python train.py --head_dim=32 --rope_fraction=1.0 --bias="none" --parallel_block=false --beta1=0.95 --lr_head=0.00762 --grad_clip=0.5 --doc_mask=true --steps=2378
Each number is 128 + 32 x the weight over its row's rms, rounded and kept within 0 to 255. Layers, rows and columns count from 0. Numbers have three digits each. The size before them is the row's rms in percent of the matrix's.

# up: layer 9 MLP up, 512x128, rms 0.196, rows 260-294, columns 0-127
# down: layer 9 MLP down (transposed), 512x128, rms 0.189, rows 260-294, columns 0-127
# gate: layer 9 MLP gate, 512x128, rms 0.195, rows 261-295, columns 0-127
up260 099:111122154161114103103107099180126112094156118170116149142135091077118184135103146089155107089108091129150114112120142115147137160121129210135071182124066148152087132141059148153156176145099137165108114125108119073110091146202143106146101115158140092179113138176120144082080176093142132120081098129127108143118117077147143152163114195099181063092138116113156182176139143136030149104104
down260 102:089111167205118132151159110122125143116155188136143145135133099142138132116076140105153164111171089131111112087087178120176095158089067138067081158078103103101116138118121172145155154154120184144135157129107190118099182124054157167162089156175174162112105154126066140148108140080143139070139124143128123120139122126131112154101121154112075183141063136154185115193183141105098159176149
gate261 088:162138151110143149182159109151160078171085116136101113155166153196130122114142148142128142171137070212105131059052084153057153100139100147168150130073105108156105088105167106109176205106107094115129091122121121134148126176173117109091141082116096119130158067129086129146089143142139079104114056102125143097189129111106086158135138109128100175149092146149106122101115072175124133130121
up261 088:134128097152162139085060133155122173088127111150135160174108107141064058170179173189110104110089154089137125185090134072130178110162153144114140136127171084154105094130179126111152098154133125122135093129177177110119098162092127141176085120094169149153114164154108168077150150132094134128097118153098123108154128086110138138076042123108156125092181146198140115187087171157163111145114
down261 099:066111132109148130123134186145137123136099094102183170107086143152117076164222117167151157119157108158132111143156146117171169185111113134146125139186127138119114097102119171121154179209114123117159114155150123161132107103104073176121106049167139042112184127134100201149177137135152093077167115135081115135136133107135097180148081071108097135136127134185115143160122139138123169108156
gate262 089:104143102156140134098148184075076153124143177161080104144117117136132145144091165137094105121156165183167173072083102122087099176088173113112163128111088106128142160148102165154101130153190068099157094163124127114101120076102139094134107133116128164150104153160128106092155055124181103153117093116157174204143097131128175148128131119111144063098105114191124113043104128134094065088122
up262 090:143122134166141101151208120139140157167122069062123134078165086161105102101138173139099052129134127171111135177182126146130096139097167150135156097160159091141114134153146110139190105062130103139102131135129081123128134100087164091089099124150131126128092098168094074151109111152145116189090103109111097153141120213112149081163140175055116153094154097105197150151135070170119137150153
down262 095:124162121133112105159123048078124104178103157148108128112081114116120159104152088080171089134185100059138158099138127132134168142140105158155156120115147133178145153161174157091161110161087091161174139136133201167142130180142158124088154065134135129149180128144109112124135101150141140107180165177143160121107156118201110170097107141118088123194168117113184093129190104129078055130167
gate263 102:152165103070167103143141185193122105096139116134094129158181141074121136065118114161156112096165108056132100149078141135114127085165146123145131112134107134141141190183130101146192123054097140112168146191135195134101155130125109170101109088185076077106106121106171102181099137127078074085099142136112189146133167151145114110122109144152158092128163128157117172172088158140128091156118
up263 101:090124143165126073150110079159120137125070101166090107124102110140090081125098104094093105147122101075089098157102161091156094086118119090101142127147175135120069176194090125121109158141255136136133130090152141116145077138144088149127137068142064153133140131106170100105109134070132064135106143118114139069136148122112127091109184073090169087154103131133111076113091116128170158130144
down263 100:181123125147098126043087114113164146193151128130141066143095154148082097121131081138129159112130163121092125119112154135159152135171195192115039055097064107110154102116168201099106107131110067157099109141074122123084106118128118147146164115158130143139163165099103136175172162148124113113151148078112133144163079144116118197141180165137148113127124073092142168122120120172132153138096
gate264 103:157151111087139176180117089157113141154114159157108161116029132083135147120147120121175091122078112139161148151118148118146117136076140159151149167113117201153086155091122133102079137137159114157153146103159125130123122120140090108169123137165115141121065111125098128074098225094110119137100048139093123180119207115137141130096095053105110160161161133140071081110165135132136109132203
up264 101:122128112117111159124145150081170116134185064103109131121187177124091118135100143112161108136148073135118158134099159083140099064174073140162071155155107162085100144072149133113145141126108159118088155114141161126091145108146115105137071080159140184153101131079092110109117125091108150079081117092222110141190097115065140114083141114097164100083136150095134156065134095076124097155084
down264 098:097151136100108157110149138083082135105172171075158116116134113133165171129090147110095090135115089108126114155167161065119140108116096138109108120112125152113206096174104107094119093160127129169089100119139080175119153115178066107087118164116152179159173173166073161120182112099147109127220145085084178168189116107126120106115142131124080092107149145143124207153170138094102114118073
gate265 102:116131166080180103149129108152115093132130117141151160164122075135171114126139164078132138105140189166191034122120128137114099125107100101104116128113180210099160101115174141137118162114102170083124123103149177150121114125084163116146126120126058123176144111105125129092175124207146129131169099070194127096160063164153120168204133162115099086137104123145129132147129146175100094079091
up265 098:165127135220116068075173134172136169105191134143129149100143138159153151146155171101129152109087152101167131110167128149217121055129088155155146097186141128115158155111080135115149091136128137120105134138107125151140155131082118170198082150122057132084128128094121126122130098137129149144139133159116121163087171121119146188145189097149126098105172183130092044107184153150144137145169
down265 095:089103113139090105127141167122168106126141194146159171121113163131181112106145122189109084109068155148135118145192116209171120170129151087177145149139122134175135167119107134139119146156193158129114120126191152177091111153177107173134145147184166124103146086072086090130159093139100127163034125131129136094130050123182107163100167133114147104130164133149102116148122165123094091136184
gate266 099:147141165098072102126148075130186103164148146153027153112087096163153093099151053116137159113131197130094132117166141130104182135149141088161182146125110205155134163127167115106125118090160151132153130166107210162095105124123158151142098124175185090058175101093085177126143158136125141118113118113101151140147180165161103093086128148163129100176153122151081147148132160145123116148139
up266 099:082062182173111137172163177087125117081126084113170139056117164159156125064077096114100131112114098130129130083153107099106092139147142122088155125169094183093092094096132160091104179104120105160127112124226100176156176106135138131114106153149116105086102151068117118133124139143140121161115133141121149106160181127151198101133131169153145091189096115080137098093177075089121119123158
down266 093:135121151119138111092110115179119105106027104102186162102134088129143148091152071132189085139136139151143072166121134101144145137056129134117149187133119113121095132184101125090131111125186129173093163177115112139162138137107124148124162102158135113172106122129118150135136080126148105238213156129133111160129068168081124178177094155151082130124172136138108075130103132117060114134126
gate267 102:140128147158162094153177145129086100132081132121145186164103137130129081150143113128043126121100176136150139120091138150146135126156119094137079204104175145121168169066138173117165114126150161111057116153135176130175165125144111108176128125138136120110109143170149093125146193096118122132174171145136183070192099156042138121128154106166112087069102110210136087119149178127104118120118
up267 102:102083107061170126151086120129115154141145134140085089069128127067114169116134123096103166152142104132143103143125163141087107155086104121056188081170121161148127156071073118128093106087146207133122157067084155126132102144085159171125123164120177170164170160131132174159145113116107157089128150084140074156172170123151118161138081142121161053171150124170151114116154162149096099173142
down267 097:137130162107177063119164117202095125163131172185082114105125145145128154132052186147147185148161070161171172122114146153117140122109075107120147060122155125168122163106120148151140164159155146116060149106168149137113105149128136177130178126101148086096180144124150148171140124117135121112104133105196045086153143056170144092171077151132095121113110084162116141092116128094131166150113
gate268 097:126127193102133076089143105125089190173151113086088182161134163115114135145113134101060126094174129182138089132109141125149197127120124099088103069113145134108105160144156161144132068111132123114181086112135080123162140158162110142134067125098161105133128101121133134104134133187205092135128179112137102114107121151133184090063141176115099175091088090132159099079105105195149101140194
up268 102:128168114133081125116095108143129111093180162080112142129151150054156092144133108151119164181163151126095154145091157142150195111092121112111103165129141126135137134115155213135076105175113110106122159153129153091130073143166143191185113117133119108073139172166152191105182148122230175076118116079109152126081147087145125109130105062089164106152102125142077088167125110113121114161132
down268 105:152094165151163137141087105217093162110088088120103112099090158161134156096156145118091121085136126140135140131151053120141127131104128157087139145161120186131138101145131125138108132055094092154083165112133112164142166195163108121149130134153125065089122125145101151055107184150075089154107135135131070119140206176129133125092129114154123159093107137077170148139092047092151150056126
gate269 095:180155082134121161122153133122088113177093105078113153139127096122103150138140133109141115120120161172154132136054102141137147134104121114079146155134188162170119143099154063095113156170097135130159086090124145098156175141066113137109085165174112074137123129180109093165088097150095102126107125081086167173107124145144080130147155049163132128226104075103093108221125098109150128147115
up269 095:123122107112130087170159134206166117169117102171150142114131124112122074203097117139063112129171167184159129074146057170157137152138136118143123156133153071112131178163109096147149127185150106164174093216105180164110145159178126077153125085117093111168124131149170151125134111099124104090136116156208131112094112152099113126099121177166165189147105097122127139126100161078154130148149
down269 092:129168125142120076091125209143101173147144122184073135170145188142093124075093156104110110133118123111135095132205084096112096122126140153131176150178094149169165096143133116146143143176169094137140127159140108099154143168084115136152160151153163059140129129120087100107077143117125179093055129174092120119145150117180174177130186118080131146148157126108118208122137108122184104143189
gate270 106:090154047112133058087102095128139064114097119110147131116152126187136130128095125137130164123093092051133139115141132174107119093091100144088094081153169154118111149123109208184093106153086108103168097145072109087139168138117103151205173157079141085148095082079115140129100096121174123144076141109102079126091117085159096138154093163128141134140104113114185131165179110143098113086114
up270 109:115150168131130078090062150117138191155129128145070130094145139111102103107112132164083106154167105170134113141071126137128131079119150132126072111065176154128141177149151172147102112113163112154194138103098047154106065080183149144109116127131138125179149033053116090135166109107129047146127106122110134135144121078154083064121098139142122135117125116121140156148128088183154108141102
down270 110:104156112141157154113140104092152173102069138090110126039102122069116106123144130162074109125110112101146135118086138135174100101102139140063168125106166125239116083147168143159143165141142123098129157097138078089138163127088151123135099156170072143118143166135166116117193069196101117092120153082083071157097121055090147133128153091109101106117122165129167124091107118139156121150170
gate271 099:144171127083132107170188105091140142085115128147142166133116150089152080175135131114172144092130078223128149170115128161084082175206084109133125107139130129106099134097163107110193118174124068134121110176187152124080100139124109091133187112097132118149143156128195183151116127145109121155069133114122086169145170143098160122135136122122132125050057130163113100100089139160099169147148
up271 097:129142154090141205164175106071102144087121170136158144121111089040156132127111129140126105123183106163170150148164107149178104144143059157130115119116134124137093193096121102149153100161156149191114085160122118143122085107080076076120176156119180112170121168130116155154118128116153099147098112156154074152135231083113150173111171122095161134116139134156170108087130126171119113180097
down271 103:152125129130098146088133180126134145098172092118110113108047093117107143131101119146128149135160176088105149131138153086096165128066136121067129097105096147100077144174103127155122158117112114129119090113116165128137161140145149132114112224132131107147059137108157082165138038208142113112059148195135126148178160131170125107123117161140097114157138221144114142080118132136087182171101
gate272 098:086193144070140089162071106134100104157104137127136078100124172130121096110123131081105137158142117212132153105115162114186108090172111169082095168109142074155164193082134085144152113124104110120039079100084155164168178119113079110105133124170136114159176082131140104130082147151120114129129173139122119112081115120104128141179132137164133143129151090127088156207174156105118119150182
up272 095:117107132089194115135099063181151138102089103180142114197149153122181138189139086133138090140094115159179141154102121146126174098083128163179113112168180127133132178120176144140089101152130071095135120176120131164125092115123136111109072152164133141091112139159124145153127162101140118085092128170140129109128098139114119076112113082086157125115051158095106089094135171077079140021128
down272 095:217055138094135136085115158153102169159101141112128151135109103100122118145139093074126096081128125148092050109171179133125151186217106155114114090151111067114123125126126108071126153132143118116143111137145163134109088055097098125154098135157126142160143125103100098180131172053123139137119086139125140178153097148162119155097135131106214150147170061138159082160109133166169111109132
gate273 098:159133122185096116117184114081161114137136109132094180102112166141079111125143140175171157104136121141069177127137138149161108151111103085149119088095151188117144106165150161197051101135125103143132121147129168131063210110135121129084088097185110115115061086100115126114079146145085134125095112096103097126139114106214113107099094108129143185187159080093143098112106101114135123097186
up273 110:110161142109114125116116139141177103155129074120193169094158148131151114109174149134092112097076178133078117123115203141154140093112086156153107129110147089136122139161127131067133129119188087143111154059139223150121176140155151111187168181062146098168160096161095089149145150132104089136120185095097160086094082147119114156147159114217116146109119135115156136153146155139096099097084
down273 100:040140134087125071138129191100137131153107089051100131127138148078162138160049083122086134117170140138104087136085108160132195099159166122129148114151125148124121153121168126117142145147131094113136152158153104099154098151124154113130151146105141139053110140087179127127164088133104137122140098111103066187125114117167151160088138171131094082049097085110171119138195148171123115194172
gate274 100:087094166082127113127156135118114094145078103153104184223164136098115111123134151118079110150129116174183179070108124105098188121189119188132154122094135104124111130121111165089153096180171133146142114175150140076126142150117100119150130150158122139158152125099163097145116194113086119158078129125172102135132120092128161165167084146133147092106139038160135127161204148166151198131163
up274 096:145124141108158090122148108130196119148196132118128151061112174152078095178091206123172089081062158125129074136171132130100115168101115107124111120099101158101129169166092065164149149093099126141125172127075050112093120160099160116110129101126091103120089113143142114075115201086167151067127113124122161111115126094204153131094132123101125152123111175134160127121072098079141137145106
down274 101:110142146131111107129070148098128142099191132075101110063173136165096133100136096158088116133094118082070143148128120089174095136175113142149185121130080166148173150071117126100157175094148158130108147120183093108083132210099131142114046163113086125157142138116141091152097157157146150123082069136097136149089123149105093161127166102124105110147155162078146190104069187142133152075139
gate275 093:169144117105092158124101094139138083137091157143136114147144215146126170105085137211147128111124069135163137192136172116105118125181179142132151083122105119111146141118059082130127123040085135131143137172123105146095147104088121138139129169136133090183118078143139116141134153123100175110105179059113116095166044115132179155114117145110122079101143161148101121134101184060119142096182
up275 091:153152072132102119123102133092103105136107169144087152109098162154184082123098137140058132130147111136225122171098140140099148140109122088126135156143138169179153099148115117172133113143179126129154097093150115100160209101116095114138118154082121084178122081117163112099136132080124158181157131063112127138095041094157129210124142139140081146185160107107095088154104121078132140067158
down275 096:149082163107141115088185161164185107115165127093162195155154128147121127123135054114198119075131103068097104055119145179179107105115120137206117143148135154037145165148132117131135127157090142103149122130135155104089118174148106092140122094138118138093122082152085138136178120104111063128104110139104122160117144121119157165099119096151131099045148152079158151161118123159166176172095
gate276 102:083111106157143119105077097127120123116116129160165121187122191142107167062100113148156104160115070125119196106153142135112150075128166112162099121083186174166115229091143067103129126122126099110101108124183150098110153135119136092185131153165140148178145104124113153149114108172104117113184127120083105120068103121091114123144053115107136097117181098184067122143158138117129128193092
up276 108:104111093111152151162106146143141087130135135053115130160160095090120119054086137068113104096193144124174146128121096100145091134175171085061159100133184146192117198121132081119185151188156149120122087161117112118134157112119112128162128082220171163156093123117112051149139108088114080100132102123177142135157120124113142137165140136180101150146094136157107162109094085148092117154130
down276 104:119105139118159113148154151091107099114131099122118137084141137133127146110101132120143082096150100080137122153176125122064127184085126147117152124140128173156122116165171037132132173087146164100187094094177099131147154105138129133114129150140197138143070017213147108148113172150111159101088076133115144111254119150123147107103087133155086133112106153141171148119148127152097131138143
gate277 115:101099096120136137179113174099119156035136103129135136114117125097115149088114114149171168131078062119162091138116177142182158134116140153168181129086117080077153157097168084149132133139118094096129102136193134103136161114064143156170119148106113148120124173135056169160136202115148181078141177072171139188179138108148159180149123079131124114126131116149172111136178090155098108141130
up277 114:126136125157149156181154084135178166100124091108114157145136128143079121114100152097108085117094040099193138077102134163112087119171111155179136109098184143115122099151166112088186105133105127149165139172167103142111104096074146112151117108110084168168090142173088115130156201119177134144139116114142146207121136131123136208099193089115141173117141168167182100108123129166140118076113
down277 117:134172120117124134091073178182093107113097125051116130124137070127084132162133163163083131145150082156149144104142071134132142079165119172105077127133179156104090117143123148061135113114140097054121105057110124098128130114089166155126133141136135102129103190106143106071161145144105096060154140091142130085095144100098125105165142085147071131062110092120120221091110111157123123074142
gate278 097:144092206137131133061135128108162145175141133178076133141169137123141147124102138077116112184056105152138152087145133154137146088166082137109039179098151128116150143110146100088111145163144129073136155148097101077088091143131076133130170083153109119214091160132166109100152166158100167150137109152170083100140172086159101139054118143139170124124110098131146082111157152178138103161142
up278 098:097087145174123146119126104095091063164130125117161127067120131116083139135100158172184087011122116068138111151151139178141118137155166120153103115142125119146086104152120075099117159088106167166114080121097055121103226126098094100162089166073119139091133160143081126145088136106154090101140129130164128088097097129124160180164108095132124109110199141150128156147151130157117140087100
down278 096:108195100155188123129107131210108210155127150141147159100112135170145155137085092141171104136126100111105113134120143078112147145170118142132152086152065083156099113152127124152149147181160210051111083141149135153128110142155129089188148138147137124132091072162115174123106108153086106084165101136129143133123187135148050114158164141134146095126115139088183138093107183100145151198113
gate279 104:109125185090138169148158161129092145177143067138186199141138093137066062158077174164116149116131140130110139153171130211106099151190160124192147110152056121132141159165163136129158145096119144105127146142116100141110185161064171116140117131113139125116150090109154141117125123096138098159137145101131137115139069201103101132147098126129142070070084132126071124084143127078100133188148
up279 103:095126165106160129129178114120157191158166141112116148139155129111138132143061135149121097143115123171116120119097088117094169086118115104100144060160152170174128085132165164125164121157152089186124120116137182127075110116121105118151077129113118130109186067160175090164077077073143122111141107135098108158162042135149109141095097141178163134150122082181159126083156134158175227134166
down279 105:162105102110128087067111160134154133122126131169118089136128116146154152153173110141172142144112150184107149147194142176061118141094160090088135136093154100099131134122139140127113165222165176104116084153131126176082153215137143104074125105123106147113203061185153121213084120088175102101158129093095173107136102149124095104146153113088160122119126075114131135118117177157156120151125
gate280 102:155121087117171119117107076103156216108149159126108136127165102099104132130142100147167095131090156063170096169100131171154129109067102086153166112097077126106121143096166135133086081166147152102146046144125133172153138131085138176118091093135117119187139124114140145105140129090172129138172144052075162115181114178151160120165157090137132099130140104100185102120134103174143199069100
up280 091:115114089131119089143148067179114105072110107165131186085129142144080126171105125160098093137122135108125110152172109065087107108099078147144111101201096072205121121174118117158091123197085131141138109175129135136133176135088129096164157172163100170103093077163106116110141122094156127157130185149143117147056127122134174143143133127150083061161137157152135047136159166174120113142141
down280 096:105111117153122116097103127151192092083172104111148124132183113108168089126195138142162122143152146133107181157139133096151171163127134111096170107106146127124086133094066142184146119131125160152118119146105108241060102080179140123150110102088073113106102147151102168089142134078050136166128110073142139080144156131164115191152131171122154153142151180105147088168105133173103094089151
gate281 109:167113098134055139146119152169162100128102170176110093164141096155158112126140108163155176139098139130122193160131133098129163144149121102142074154160116172155133198142127140187068102167067149125132109095158169158175152121142123155110105142144149081182047082109175091124121122117083079162136166124144101102129082118148138087167095088111120104079160087181148110159125134160145075173190
up281 104:149149118103093186086112141147080118153149073113099099115141114205154135114127098104109194145024146169114221165132077141186101125125137189076149143114106119156120091159172169151146110132136148092118141113130099105126158087112138132144152113138119170151148111125129218158096079120126093147158058140152136164124141173136142096161063098126156131148112104114157124106117150143125081179080
down281 108:116115108103112122123144106108114135094094119187173141129118163177129100195165083162151102182184179155118119124130114126176196160111056077151129183168127115069105155073114149131171152166053087154125134132125174128132153164122139111124164083090099117116184195129115080119107148212131111064107092124127110136110159127156148111130194148150131116118087082145115115115126096117177153163126
gate282 096:166190117057150084138138095123140097184146148160107129172104108109120100125153134121134116165098088155152163086134119134123105103152072106153165172100074125207147137095101138140148178112105137153114118124116130163128128158133146114101133162116213117152158093182198177091086189110090124131125103149168121194147142143113083174121108116102055129094102080083123088177078157118069147109111
up282 093:141118161052136119130145102176082105139094125092115140167092154184181137067170147116097091128111162143168148079166083127138116096119147111090154095133097174117106141132191124169079135145189166090174127099083155099095088167136117126074134120154121085157187147186175133155142147058094187093145102140115104185140154128108158134066108167126145141132129098124088118098167140134107191091124
down282 093:157080129150058159099094143120150082096162114135065108120143119119160106149193156093105182083121118074162134143118084141153088086155182083155148097121113181140133131093104141137110120145145144156123096134120162076157027125188123096111153094170131136109151121138146175119166114165151163087043171165123181134152124157151090079125136155105108095175123152114078155096116173128096102166157
gate283 105:090112145132129199143142164104076095078151114080104123120136107085075121094099141162167117101123114110171136138105129105109130128122188160088137153036132098162124203130134184130152196131115093124114109128138137055147093109115161102158170135117166094122104104151178135107060183112104148179151191158151122084142127094168188125112091133135092089128141163100116068154138189160127097116154
up283 100:149112102091123070049070118153152117119156104158156138154104110122163132106110133074064133144121144138139113126084160106186119160155154188140103104124168095126121186151129141110107110145145193159159124112168080145167132110136116166114151171136187065108104072096088182139134120115153095176133100046134110176153143137177184205152147163132092132155108135122128107146062114133162163104180
down283 103:133144136151145154097138125149127090114179146148106175089136182102087168113110195144141067063131150135117129110087085132138115136134142104168176169101156155160075174064161107118106105135142131070083172125230103166118140185143166134139081146151210163093116148120138164173178087131173123142162157175124151119145148154147138119143094177108148089088120127137107129063157112120150098139086
gate284 096:092144123103084142186152156126097109088120126104119160125080147152126109100210123159154191131140094098110144066084156217095160062101184171122129167120161134119121113061144138112144108099163083100134150140065110129171115088120189142118216106065100147142134125167128160121116116148139113175157142129081161097165075143100130130131156095153131102112147138160069120117090105113175146139167
up284 091:180109082123141098139115067120181115116177137114110140124177159144099157113124156086115087124076099129134128119144137099172118139122120132097119165138162085116139147104114188179125097129034101074138154092137095189099093175107166122136178182107143119138087126199041138111121160111132176131135129133076124142123165105135117113126138063105088099133083149189078105133101185146079063117111
down284 087:069147137149131158130140135120113107094156106162058069107156104160149112161112129085112097145180128106176128076112133163096088151150119167121143100125137174205211156131133145123127101160160191162124151074144143117100124188136143138148160182038133098177162172130113036099129156114107152098089133171121110150174153120130110138108144113136152069101076112135123171124132163074127170106141
gate285 090:090159166169140080183125139130118184151126132114109138150114084135139114093122107145076083138062169121162164143136149195127094133139169152125211110160128120088162138129182109165058152141146162089100153135053171144140149150131058136092122106160138088164188136086071126081169139222123141134160123130117179109125198131109115092098087103135133130164078124142114142089122137137131155117132
up285 095:106082186154144175121181068146181142136091115091140113140176112063161094151143121132170065083164099156195137153065072136108088121137158110106145159138146145125187107171104159143113177100126135137123164085142161083111171116105156076113118103159112130152148180179175108125118126092140117168076090089146101129150115110113081068141136161124116183076154126175144073080133157133137142140163
down285 095:080102103169153126146128094112117079073140070167102111105128121092108077185161096120108098131143098120128126107100144119109066185170111125080214114194177090128065140131120092158161106142096112117148108114117079103137127094068135094111159102158081129078133068087116146164118147146104094136151139099125198143151094134068176088132088188113157134110090083177085141141169143114115128122116
gate286 108:104116181176130097133093040181116186098087121170144112110073068083114108084107138126136114119155141113112132149096169093154116098148141192129120166081145193166120072147116196174120168154142111146148132130108112106110139122113096146139089087160149144113156089130136060114104138093094115109082124169106118119127110149143096125066144112176125113166182049105106083149176184126152102084142
up286 099:122128062020144119088142137170159173166119103220150127137109127161140176111161196184058129135125114146189125131169102061093082121092136197130149123103150156146113130099099141140135114130103104136097116165147110172118134104125072165081146091123164176076150134128141141127117086127093158135148126103100121121091167119144058159118081140116158105164104110196183116121123115129147112138147
down286 104:120146069140148154132115161138105157172112120164060081123119132197126150160120145157140164201079072092146122100143153147122185144102133174141136147162100140137167160072099147064134156138149201121077111156134110094185118098093102165107127111133179153133140131154085110201155102161125149153128142147139126109123119133108077145077165115098194109151076153124140177147161085124216107138171
gate287 104:118126158075103115141109128157136141162128122093102147085138120161121104114123104149228129180147143120136162169108081112120109132087171170110151152240089148124128126146149157120124166091102131157125155126130078102110154157058163106131137088165099151197071154128191085090103132110119175103151179133071086154117101120137153175133107087082178130185139135144127075105110159090077158141115
up287 105:181156126169073121158118076128158166138158125157069125158084181129112102128144111142146174107103126157122127098075139129088061169180147157108167089180146136056198133191099111110102075143055114068115089120135153068125128144175156134115134111135179107132117172165044126118101139195144113122111067114113167140117094109109096132122149152153072126126073122153120120135137113152128089124134
down287 106:152054195147116099130104109162132128112145201127140184112156076131114140130073188116085140112113153119106120083111152112188125101137099132128131175149148100173174153136083111078192081117176131157167193137121096163156142123137123106100113144175105176091147116156101101132144179109113063153126141165101129130079179136129113165099172159080161125162110125114191102128110095094169101059095
gate288 097:202091057157171114121130134165184172090125095116071207127124083033113164115166139145141104149110147144120111093122070113129141128172113131136131112099163150132136157119119128173139060183107143121139131154126167148116130147177105100090139177108093164140143178093093123154112126204132144156052129186138099132082142179102129114137160133160117131127139122156073118139152179096099171174106
up288 104:116117097103151084146094136125157157119080151117146193101112079089065138122175130100126124096122142151096077125189097149131136092062082099192089092129089108151121117089068166134128107138044140112100145128130135164136165107122157125165135082155066153107173153178106132097114134164078114125069191160133167089127100088117147090143150115113135154177111131103101136172173086069088170119154
down288 098:094090134085089148080105115098124139140000116193172205115122119129112129167173097119150139137136114159117107149135105112040138158149077171189065118087131108186110128103111122142111145131148183135140128108085113131131111137102120088124135159079131150114134174202131110140128142137086141097136172102136117123145104084181152172099149103126109152144114143140073123048082126133112165149133
gate289 100:098152074149143203161113134098203141100108218136135124088146119117127144064081106093134171169111070087126150115139125104095131060090171180124163194159163116115121107073090117101146096115126114120111159093113111074131162128123079054093151135073099102114114120122130157091068116105144139117138110130187163162120142145094159151124107169116156157157149083144155150119146139143097164067092
up289 100:111136174087104033159132080152159112119103113142144095030144115111111158090113118136137110190144118104172153138142101087107123152196116114161124120092070182118148127131177127117136134134108125233151098088132148133168143127122115121136115083235137146086109097075120138140164081113113121051125144154131067153161107112124115144167122106122112099144097160058117116142098117134151104125124
down289 101:136118107096186114176121201150103107119022147178158187101128164115159133110101116174139142172108133115123149145117138174136071164109181097177133132088078116107163181152089155117126115083144154121143159133131137089147158187080038091103086131135119129130081110117155146169079118119087131082145149129109160149114188168159147099131088083126144146118136195096128142150146139150140103152178
gate290 105:156136101104111134162133154173087153086144122110106167150104115155143172068108088158147177126146142149120079091125195119158149151108157182135130126153098160138109160114109173080093120108152195103140095151185133107037140101174116118143125118133095119114097126080095133134110126119145089133095118038081103170089109178141169079048081170101183105181098119092126156126130109139172130086133
up290 107:133115109104119134093093202142167139180205067088075145101096137110081170134092142130094165117121131182117143049096180120151177093176106132121119155123124088058121112154095124147097070112162159118106108165138157134084059161102170175137116091062096129132086112149134194086150149138125169170150151093097121087117133123117147105155140094112112135130127142137151142127143091173192156169130
down290 102:138158153093109112142152138170118095106139122092144159149164137131086129098165103119169109107185134148117095099122127133194160169151080090194140124154157107126108158138110179150113092183138048105114092086175063146181111093080103146147122140127086083110162090153076152163161072141133156134057138122099110119108138088195105101123137093111150135184147094188134147152118151165179199092141
gate291 100:144097176099161120121131107071128112115124148199139114137106136097091140137117124087118150114110124053034119085093105094106175107155149151171098157139169132084128091145186149177104190121139085088094140130134111155125112111138145091137108157129123081183134165112117122059116087204156119027113127091110110124145123100134075152110111097160188108163124118093152080168164123138168120100170
up291 107:156103068141106201099134128195081180091193166161114124107101115119136084112147094130143095122134140141083155168113103175132113083105150147082113133134093160082170109135076090110145107141083164113171118128163128122082142134147170119130145160200167114127173111055115141141094134112081136116110111113129069112064066103173163105149109157121120067197118188179119098129141130141107169141110
down291 101:169130089167138145127141127182116055114190179134116116132084137205147110131136114145124168109141100104136110156101123081164071164090150149141076113126124050153109152094122128133128058166163076187148124140119172117138135086167072099126135120117178165144073139102077174102098142118134136101090145155171166122126204112111115162130090086070136115161158181103071122116083107119151124168130
gate292 110:142180141117179167145128116133094163139123135139133163156127128092171153151114181177119184058146134181076139085120127122145134167132110113118093130139125108127110158067086152129182175082143121139098080167172095168143162103130123169108131149153128126068165054102153152112173160162058102166137153105093126124112148124127200150128159162168148140087158104108055177203115116105076151162139
up292 112:096152104107080095143122126104105158176120134155122136069116138141131127136207116103127054097117143144110100107182130122192111106154113176162120156118119159128157118122139128170077072071114179096164115139160126107066144177094054142095153099093045100147121121135112073132073183140111097106157111127200134124118111098137076131153075158140145082128134151153129131182146098119047124096132
down292 104:117080084170177108118125103150113099127157117122112166091109095155154118087146090120117142140167199130052142087161062152112127109148130111146114052162145145161100147081128172109166118183120127128131112112067176138129115126158170159088180141144189143137098104093104138121147143120095128122093188081150103131089122148184150155122127147176152076126093196131084136159066194117182075139127
gate293 093:134164134159148147061218138135149138137065143139143096157092177095133144156154162169111141130068111097166096146119128170114089136108177152139140111175173095123156133132162168138143122091126131129069110145116151126119024098112055156105139160108088123105161124152039078101179088155124073148084131108134077128095143090076094172124127125121097156158078140142164114138164139148148125112156
up293 095:155123055112109186124128138123108059108109056102152161132109140179144084180161123152092172148116112105137172113143114133103079163174107119132127133113095103166100084067129076169121091142101138145115141110149121155120144066151146152143122127112166175152171176143120112123163051133132131141137103114190169081184111153119109131099176160147134162125059045183103158163122119094156112086168
down293 092:067175130162126121124128147083102141154126121100059123134146111090129129161098098048137131123150046111100151121113162072097113111174107094100109077135117120151137162131067093126158127121077118102148157120102074185102120105112111101137112160201200154148111074183107163094147093096134114090110108124162124172115155122096154120072101221116144094117161107074140115134120127140082124177087
gate294 104:117125095133100076166045128102120144078149123138110105132066150097049109095140137143149161101143126113096061173125107173161154151169083100129129158116135190105082164066123098134132142086131136174120104173116101083147164112167200107148077158101148078093105115133130161121148191112141131120098156131088038134094135117160155116147090143156112111123143177112103095120077144166083103175106
up294 108:132115125089117178109164087157142137096164076145133138153103087213096160058097114144136113145118212117121169123202115110152119101142103112179191192099120148123090040188147092120131154125113092129112132118117133170147119162121106148160114134112116149143095212086156120101104151137089161131129170177151091092114156133061158153152146113127135128090169126085190131107074148104122132144123
down294 106:110111147098152110159086165139111116161151124130156099169077120177140181115139056090143118180141122125108144183114102148119050122121113104104082115135126087189164081102138095153102101168194136155095152134108177098197147143133164147209141110109127172161117113131078084071118124116116102121111128102167129128155132158160126153113179163099143136114169066097088155124062187100085096105081
gate295 094:112155129141116125154131136120125125151070165114117148085086119103106126134075170095178166118158152142167178097084132079094173108139154124151154137144183107109113130088096116116127169093109130118107119134136143141172135198067122103132181094175121093103158160063142069120132104202112182127143130097079195174096111118058180108175153101157208157113148064114164169129098119134097147128149